config.toml
n_layer = 9
d_model = 320
n_head = 5
n_kv_head = 5
head_dim = 64
d_mlp = 1280
vocab_size = 8192
activation = "squared_relu"
norm = "rmsnorm"
norm_place = "pre"
norm_eps = 1e-06
positions = "rope"
rope_base = 1020.0
rope_fraction = 0.5
qk_norm = true
attn_scale = 0.151
bias = "none"
tie_embeddings = false
parallel_block = false
extras = ["local attention windows", "shifted keys", "a norm inside the MLP", "value embeddings", "hashed n-gram embeddings", "a smear gate", "an embedding shortcut", "learned residual scales", "skips across layers", "capped logits"]
init = "normal"
init_std_qkv = 0.0374
init_std_o = 0.00882
init_std_up = 0.0374
init_std_down = 0.00441
init_out_by_depth = true
init_mimetic = 0.5
optimizer = "cautious_adamw"
lr = 0.00109
lr_mult_up = 0.819
beta1 = 0.9
beta2 = 0.98
lr_head = 0.00449
warmup_steps = 381
schedule = "wsd"
decay_fraction = 1.0
decay_shape = "linear"
final_lr_fraction = 0.1
batch_tokens = [32768, 65536, 131072]
seq_len = 2048
doc_mask = true
train_tokens = 556100000
steps = 8851
dataset = "wikipedia_en"
Each number is 128 + 32 x the weight over its row's rms, rounded and kept within 0 to 255. Layers, rows and columns count from 0. Numbers have three digits each. The size before them is the row's rms in percent of the matrix's.

# layer 5 MLP down (transposed), 1280x320, rms 0.0526, rows 1211-1231, columns 0-159
105:123134112196103136085154098122139119125088105093167123142126125150079164136160089106114154163091180138132092180126116101128104158120090133101187148094122176113173116146135127164099147107097115173140177042116062113172105099132145086129039144107109074167131114094133135190169118065154124184101163160100152065122113147079132052106146148075058144126106067137158074114172142133165085068104132109109065112167156072171111105115149159130171140159137128101115093121142186125133173173181187
105:125119055148096198135084161096140084099187165099144133135068104135138137105180134103109128111127127098063136177148088173136175182113123173128095094118079125131139174093133141090086168121139151174071138172138157115102134128093122135085101133152153164155134099142130115143129133233076111137149190163149094159093077151094165152107110049168157118153091112111152121111156127186117139149144068048140036083123117121110131112130109139098102179159098125154151142138173178109128053098113147
099:125114119123122164126119152110139107073148145094166132204147087107129147141123171089129172162136117141096185118121124094137110126176112118130042147158184172143071105116069108186114147085114092155121087084105179128118149107144107133113091112191114174107096101161155129117143107106122085108174172131220114095165103152111132211128131094189109132122120146139124099073152141094116146067147134131132112076119135065155103178141149101118120161156091142126110112164119108092108144137155114
100:116090099126152148136133103173095113138094152140099138171100078168146143127061139129146213125216150083149191155104104086122135119060094171070126091119180111153134111092107123113123158148102109105126103087095148135163172156139114157167152118090109061143085158109129157094137136142132169065076101088117118102147152083094098146124153130125158124107131106127095111126169114166172128158121125095138156147110183167108140126081172091134077210122103093135172096088125091117090176123140069
101:059083083173095169094089140124133136097118136130110134106108079145104132090117130088149132092124130126084193142071124104120089090074110155116114096093132105108097094095104179169143124141131091108129121130102142154120104161120140113161132141179119138187109122114139093149131193114096114146162185121144113100255157164085156117218070143183116166104132125141174106127152130151094183142147101128138141073125184148157072139103172165144159136110085122115118100166140127112160164160183114
100:114101134116169099147129097118146127168121133138134058147109146130118120130044121140085158158129128154171146115140149110083096067132111187116121118165126162180148163102183140123136118123123081152100139100118097047155149152106178117153137120187129111115154133178098124079086157133069152117082098114158147112128083120202133121145173107131116172156046141120132163130123106123129143111147083108107182111106095114119184094106166114116068094161161143179192102063112145136109093171119170
100:103121156162147133106202180113156143092130093162108119057127098097128151134153142102149125110126161151148102149102112164094145137100148151135176156145103083088116177116128123152110114159093109125110097167147104093188105007097173164074120073148196099090093096128134112124069128126125186130137172136073071101127166068095105127162098121152126125147180084155113093129133107089168131125120126134151115142140154071106128105133127117099136125131094165147140203129170110117164152160104138
101:151122154089145097081137138117103091116135147101101095123145091152132188117105123099170114140210190106146195130178179106157121138093182160148060088165168136099106136122161157097140146165165130103075086106151143126130130102137158186116131092146150078144149087165170176151138140139152093148120142086128134073098084126147079109074115116132043162092139161087116142107124116115115069080106136107162117172176092132063124200127075151134182138170089128151140149060195133123085220185109161
087:136077157084114149143144127197116072070094089097109093135146166107104151152146174132061131126162144129133110087162204106083139059161128129135149153155158128119114094080154063129137155159127145109100178155130118193174101122097120088145131125154119096125086173150080111108136099066122152117088098113075170191105188117136200155110122145141156101125146143155168139147137101131115096171125185128156105207155144165158142107128134140049148156115169156177173142070131136163062144155150142
098:157137123106114086154156133103180146075085155163147134076180119150144122108115128068047146097167074059156165085115103155075112243157158100126172152136079139133165096151121068147145113165133152105147129132121080122119090066101094133145186138113138117142144169089090092116130077117147134132186121112126189150119160130165152143118101124141101109164101159092122100148139109127084170211182161170125099110092164122121088158126107176200165127135123177106112161124114094088147151148111112
094:130137109139173145167102109105100100124150121130151177159118127119094101151121144155119067107116126075143103124091163158139185143113135107135139139173137212106174111145136113122053146090111123196119129160133120146168090111043079198094096147122120136081153174104145053150130104131126139125219105113098142111244147129159145169156153156173127107108122042154139075157201172093171115168120123188057164131126144108134150109124158083135096090080119101056154125135140095121142126139177104
099:123136114144102123107089139118167143108129139070073138077120081131124146106066109101133140179158114130123143189130104088122106182115115109094143124130094130108122121104165102189120088061110126159153149143163113190108125151171155148105139113116091118160145145138179143124142096135137099165132140128168130144189137089064134111136116160153053093115148159157121102087183099136066129153077166150137119138066143125128127189120110072106123161101151151083147134162113174168178135148092124
104:098120163153128106142125100139131138136127103185092121143127128100118133093118101179103115169138111119112098159157144138167069170086119110153133109112156131117180125105113106112086084086081155138159139136137102159122110139107123172087087143123132200147137148087168120184171219240117089122184172180096168113092166125085111075126145187155128085133113063175196123128091114161097169148091147155114198108108071177041133167118168149089063099063097084132128157158113177229078133172134120
104:136104140103104119130105112142168135176087097161094138111166108074096178064101133120096177108119082036152175123095115108141119150053121085122125143129140175108179145134107181111120142115106128113169063175118065128146110155176094084170195103118115173115141092110143102179098141119118133127120103084109159125107111161119103149123094111135090192119131075098123151169086117164130144117171122139205127131093151115088151111125115103142086100141103093147121143154124148120079077110119120
106:113125094170135103154060094124083124140091133155193156185174130108101143133116163135078160139135121120146108127151113132151134184077171087177153099121121113154135143138171116058154173124128097175117135195099137140184134202090142119167084112079185154089073158092120116143075153138142171056129091155121170156163127088098106128127166095146167171140155100138121174111168134106086146163135142112145158096091131172124145081124134127174119063114136153113202092106093127116163117116155146
101:096173111195122101121089168113096140163130129056096125070164252096111177128108107113180099161127143126120161156110109127086133151158085105175108174128142084128147093088148142122137121120093119097105128123150154154127102089117121113109011124131116096100131128079109089142154079113094121197099169145174157111169109102087168127097070130153162097134107109164133102066111141147104091092109127168123159110096136113190188142118104128165165099107126149120129139119133096156115127155108106
093:136109155107106114085154111140132082092181102066140167100134124141148107155074101150146118132168122140106123109132143141111097124148124109128120123129173149116111116165138118103128165150122113108142121071124111118123116078115148181194127154105163155086145144155126170147148092077159174172184145136110090159107081124124169121123188155024120032146101148114102101187095162194132121111103138107166151135166107137136140139180151119060094129200133168117105135145020134173080136109096171
102:142140119127111162106104088171161104113152183115080144107199048121073068085166180126116135145153179107126168110173107187144116132109104140110127157193112115132110143109125127097182114175155129106129116112089142195183187064139116155169170142113149067101130108108130132128145084101105143108150194199153091176155110149156085107190113110067170144115128087144121165123089140154206104172150144102121109148131134207124115097173097115120135172106131145143145144129108150190155097115188096
099:111154138126155141099136124052179132113140068198185090180172160123123100129123147128113202134055122154127071145152075158129154121131120185115131141176077119130200112157154161090082128133097107158110138092123106151097115110156169095135169165191138069139152120098128140132125106129136099118095139143149139092118093134135151157086105117174114127096175096116130071106126138135177144111082122153154160119137109156155129125160142157070057144105132079160147165125111091067126171087086152
104:110154147153135071162160094105144153152131079161138174110156149144141097168113091144086135089091146173143104133157087120165134104123077143130148117143171125085062165080146096109132174151125097097099148123173145146113124135039151097141102094099177137085100203076136105117127146104121119153149189191154138109133154142115103111077122109083165112105162121111175111173170134125097130157109143132108115086179095102145151097185110079149114159119133189138081076091128124161103108148111133
105:110205135126119077092115167114184128130138134119114163163178097101109160061124177145116097093144151181107141099166175111156125075128108161143129114169137143131101160105140173117145190108168054115073146183060117105115096140120119149165171163137132112150153133124132139158113100077140107139145141125105140090114111140103120107066109152146142197090106139073160069133111080100182105089096129104138122111181177139108101133181183163093134192114100141130101093154027135083097088139124107
# layer 5 MLP up, 1280x320, rms 0.0475, rows 1212-1231, columns 0-159
104:130132134126125171160135143128093102116158090133086104166085187126124143071145155145124098090095119142122113113124109118245168164093189128152105115158114180129129147087157155104128168087181181149165108175136098128144068101095199118116111087126120159134105126175120110106071091155075080102157140141107134088113126172092168139136101118127125113121143090141130111096162164113101134168083180116196115072168089155159106110098104187082103110101129063116128124100143150146177065064127153
098:116132129049072126105164127166196138090173136136144104114063122136089160133145110093064170108117064138103137126158080116054101087117118121107041143066087203094108091102106151132110099160150136129149190083159128130101132130096089159115152120142140121138084117158105103132057125110102127142125116086176101076093116086067173103120111117148084115095084102189149143131126126084184137100093132115164151111107146151086079115135129103123125104141156124136096128151141076100131106159129122
096:155130113145102116144139127116141114106159137160151136135099200115094168114123128167172140120109091141134139083077170130164155095104134115093127161133101149163108100121110055101124104162159165069179114133143113105136075145076076099154191175101136067112088132171098151068162101155104127112170064147122125172099091206104105129142080133123096130151120068154129117089122199153088120165158165083133152084115106101166129081162105126146067126151145089173102117145164149109118078113119129
098:115112178134111148091164129149101098082184148148126087163131091165095196108140050113123081066131081167158108137097164143125145127126142158162156122104074142161138148122169138124091112111104141123066101114194145156135075120076139170066139106119102157104158139156105146133160140097186099172124106118135141098097104119139134078143130044071104105100129117148139161118153136149129139171162161079155165162151124150094145128120123109134126180092140122081182095185203125151193099147140146
099:163072135116106149142161099137083089113166110091144118106042124140053174105145132161111117078133161143093069168161150135171126193119173091166124134107089126199135129069146114132093176070185116112190113139117076109118100099154136133122121125150150137090160082117117141115157096136138145102151155142171072087082080177095154119133106122062113109088079078160177137116111126152102102119106097099133129101163128132156139119117139130120142136125111110063152133107141208138177066122106117
096:102075134148172147165109159125075102120145129148056102133089119174116086097105162127220114101185083162093070160114167134123185102156176133147145165195107106110092170120132155078137095097160137087122129148116123111115114040057157148133097145101109100100056109136116137116132085082127103118126116075126198125139131127104146144134156131108171005125162060110172117106124128110168130032120165083159147129180172144129090105160094145143147138062131156137142170138190081122154143123096111
098:141151079146177119138105145153107091047155115146171132136102165066107127064139113127087084166152086153116174176091093087100131143141163132127166126093124134137168133110137116148121104139145101125097141098153137086091117146099123166115082116131057094127112163165139090100112098105100111194110167049143116134110120108126092104132104134176152129069114112172172157157117130171141124120131122173119151164065115075154123132098190200136152170153129101049112172135148177123140124132016073
115:169139143108111158092110143165104111121087135181143109141143090191091184111144128144159040112129173115084076098171182108165162078132136169164144135104104154130146149067149093102109126140090115080087146136091088118183090109127162094099128101159141060183140167158119103073143006137112162132101139106095144132015172102105148170159140097087051133177113090144138146079113192149117150056120090112165169116191115126158130153134130118107129190120135073123129163155128117120059122104169145
101:090109108175095163194180099107158114153132126152106098137112153172095143078143175084127123169126112119185154154052174103158141113144105143213107099169180110124162057096112164074133103102139121095150147135110121131081147076105124125100090083125103161163077092113123166144101092155140152099154144105144178108118133161129087137101055134096095080149144104051113132122129110173134163059121120089175180127142120174145179108137095102131137148131203079085164116156133173127146172167089103
099:129129184099175114165141174119156141109124066142135045152160132146164155098092074112163126140123144159104094124138110110159129136112120128136212132144112107147117134118093126156134103165130135105095122183136167239069141078141127165185200134116145134077163148159127235133156171119126108147093118138129129129140116149126075153136150146051136106124115166121155161088116128183148160138107109100123151151141120119112166152178114130101181090142163131123137101153116113047112120140076097
098:149125099159092130159115129133074101147164156149111144202091142149181121150103153105145084139136125144133173188172072099121180120109229118093125084162177089184145119115137149133128130151111095110186140106150136154091113067113057168130077169167129087103141152090150148191125121132098087101142131120170116108132110076145124111139093100123184109152120138107117181148112141147160178111142129110107120082137117157107096136104096087143110143103127160042150164152158169081169108120149103
099:116107154144152117150122071101137104082162162117102070173131097107198143157119136118114081152130179115102176131199130124115124138118120145093155081115152129185120176089133157115135129052158134082137135118167117150117156137129146103183135143137106143045125162108103142132070104097112179134113111119144173094122187155146178176104083083127177131097072126169160128121179115135137138131170116130118129101083101173172149139137154126121160077203148131203205080156145082115107089111104064
096:065147078123124112186114081155112107089123105169162070175171166187093157168090118100179096094165130094153134132101181118144136120139130129160190181142113106091095172118104126114139074133153104134109139148184104118152140140119159048095134155128151117159145137062143118075114142119091146146104151059116168191080128141107106096133134171124151193116131138116164124155127096148111153137116158172187061102077146095123139119114179153065167162136131113126138113157100168173127091178086068
105:117164162129188118115130132121130182075140088091185124163107148130138188108148139087145072107159118120143185152194120150125154145103149165140149074133176109201153121105154150144142121078106149167131168090159117169193146143084106110110135131107138101101104130138108073130081164131068135102126180134101146148092121149154070142161141161182088116085112102155144155141090152096132190161094127059149092109134181145156079089150112114125103156076133126119125078140135102134111126103183140
102:113151140123161079070108149132085134163123130101158124149140154155142117157157100046156075124131136091111108169129099128139176122113138113110073078118144135169092089123093130103131143193099180083125091164078155117077056094058172100164118134167120148145127096151083177125144090109100085098106104135113123153052164141050032089079093145152123132134139151152113131122135176164129131116112138114169078101146069084129107134128135144157117103200115190133172168159077144128116113132160132
109:057066122140144167153117151186126093109159059105159140114093151148097100136179130159124148080177130149164175118100112083208089101202148175106091151137113148159150112179107173104113168154138112148138137164116078130100070077061100150165088133119129135146121140129119088114157094093126148138141146097106062143118136174157133151071083150085116094108119117168094095165107212154130125101147061119111106154145089075123084174123089115125171104068167150102097181121099134116081111118115154
101:112133103124098111102140080103122170089105096065170122131102101139135075104170125152140146128153108101162100171115157124120093156104182162084182076161134161176211100114184087169082166122135097148113122090058155117093139142116126138112167101076111137087156161170135123106111105186103090119125152167184132193126103117126111088137014130132133141119132076172100130111050146118146197139089159102127082133088092107158136093138129083106111149143131076083105179151096116044109117197156167
099:159100173126116158141188087107136099081106138127133119133062174107118035145110105119139127062180123127159064113113079121154103119127148153119066160127106092150091122117158112189150145159078173174168129096110142110193087150101107122135131151110142091136170139142104141148107189056152101121176152152129163148102086150072124128085129124036187114091155171146146193141117222106110105115130135090117097116105124121131147118146116115140106082175167146101096141123128140123090113087078173
101:141137135086150135102114143107181127140164091109110087143147127132145117090132145100116091136165116083135117116148148142136117163102138121058098094123143121144114143151144142113102062062099069046105198114133061117148122160125121080066177089096128088090143130160122158141082115171066171136136158113184088149091096081108157127145133086188127140125067143067134066196085079100174159097110153123141140181125141138167083137130136095140130223073117052170108133134134137178086147137136062
099:090143135120140147122164090107144148105133075127121100202145159164108116063128188063152127116097155112127138158098132097120089071136148098145165071104116129178124105182161170109127112100175109102112132166112122169084057052121097143152136142170044178093105156087100135144083099153145163078093097152149119094089151110138112151214089067167153149139087133094150153139077157160095136126103161113130071132111114136135149121199125138143082139065110101078149138170063098114103100209106128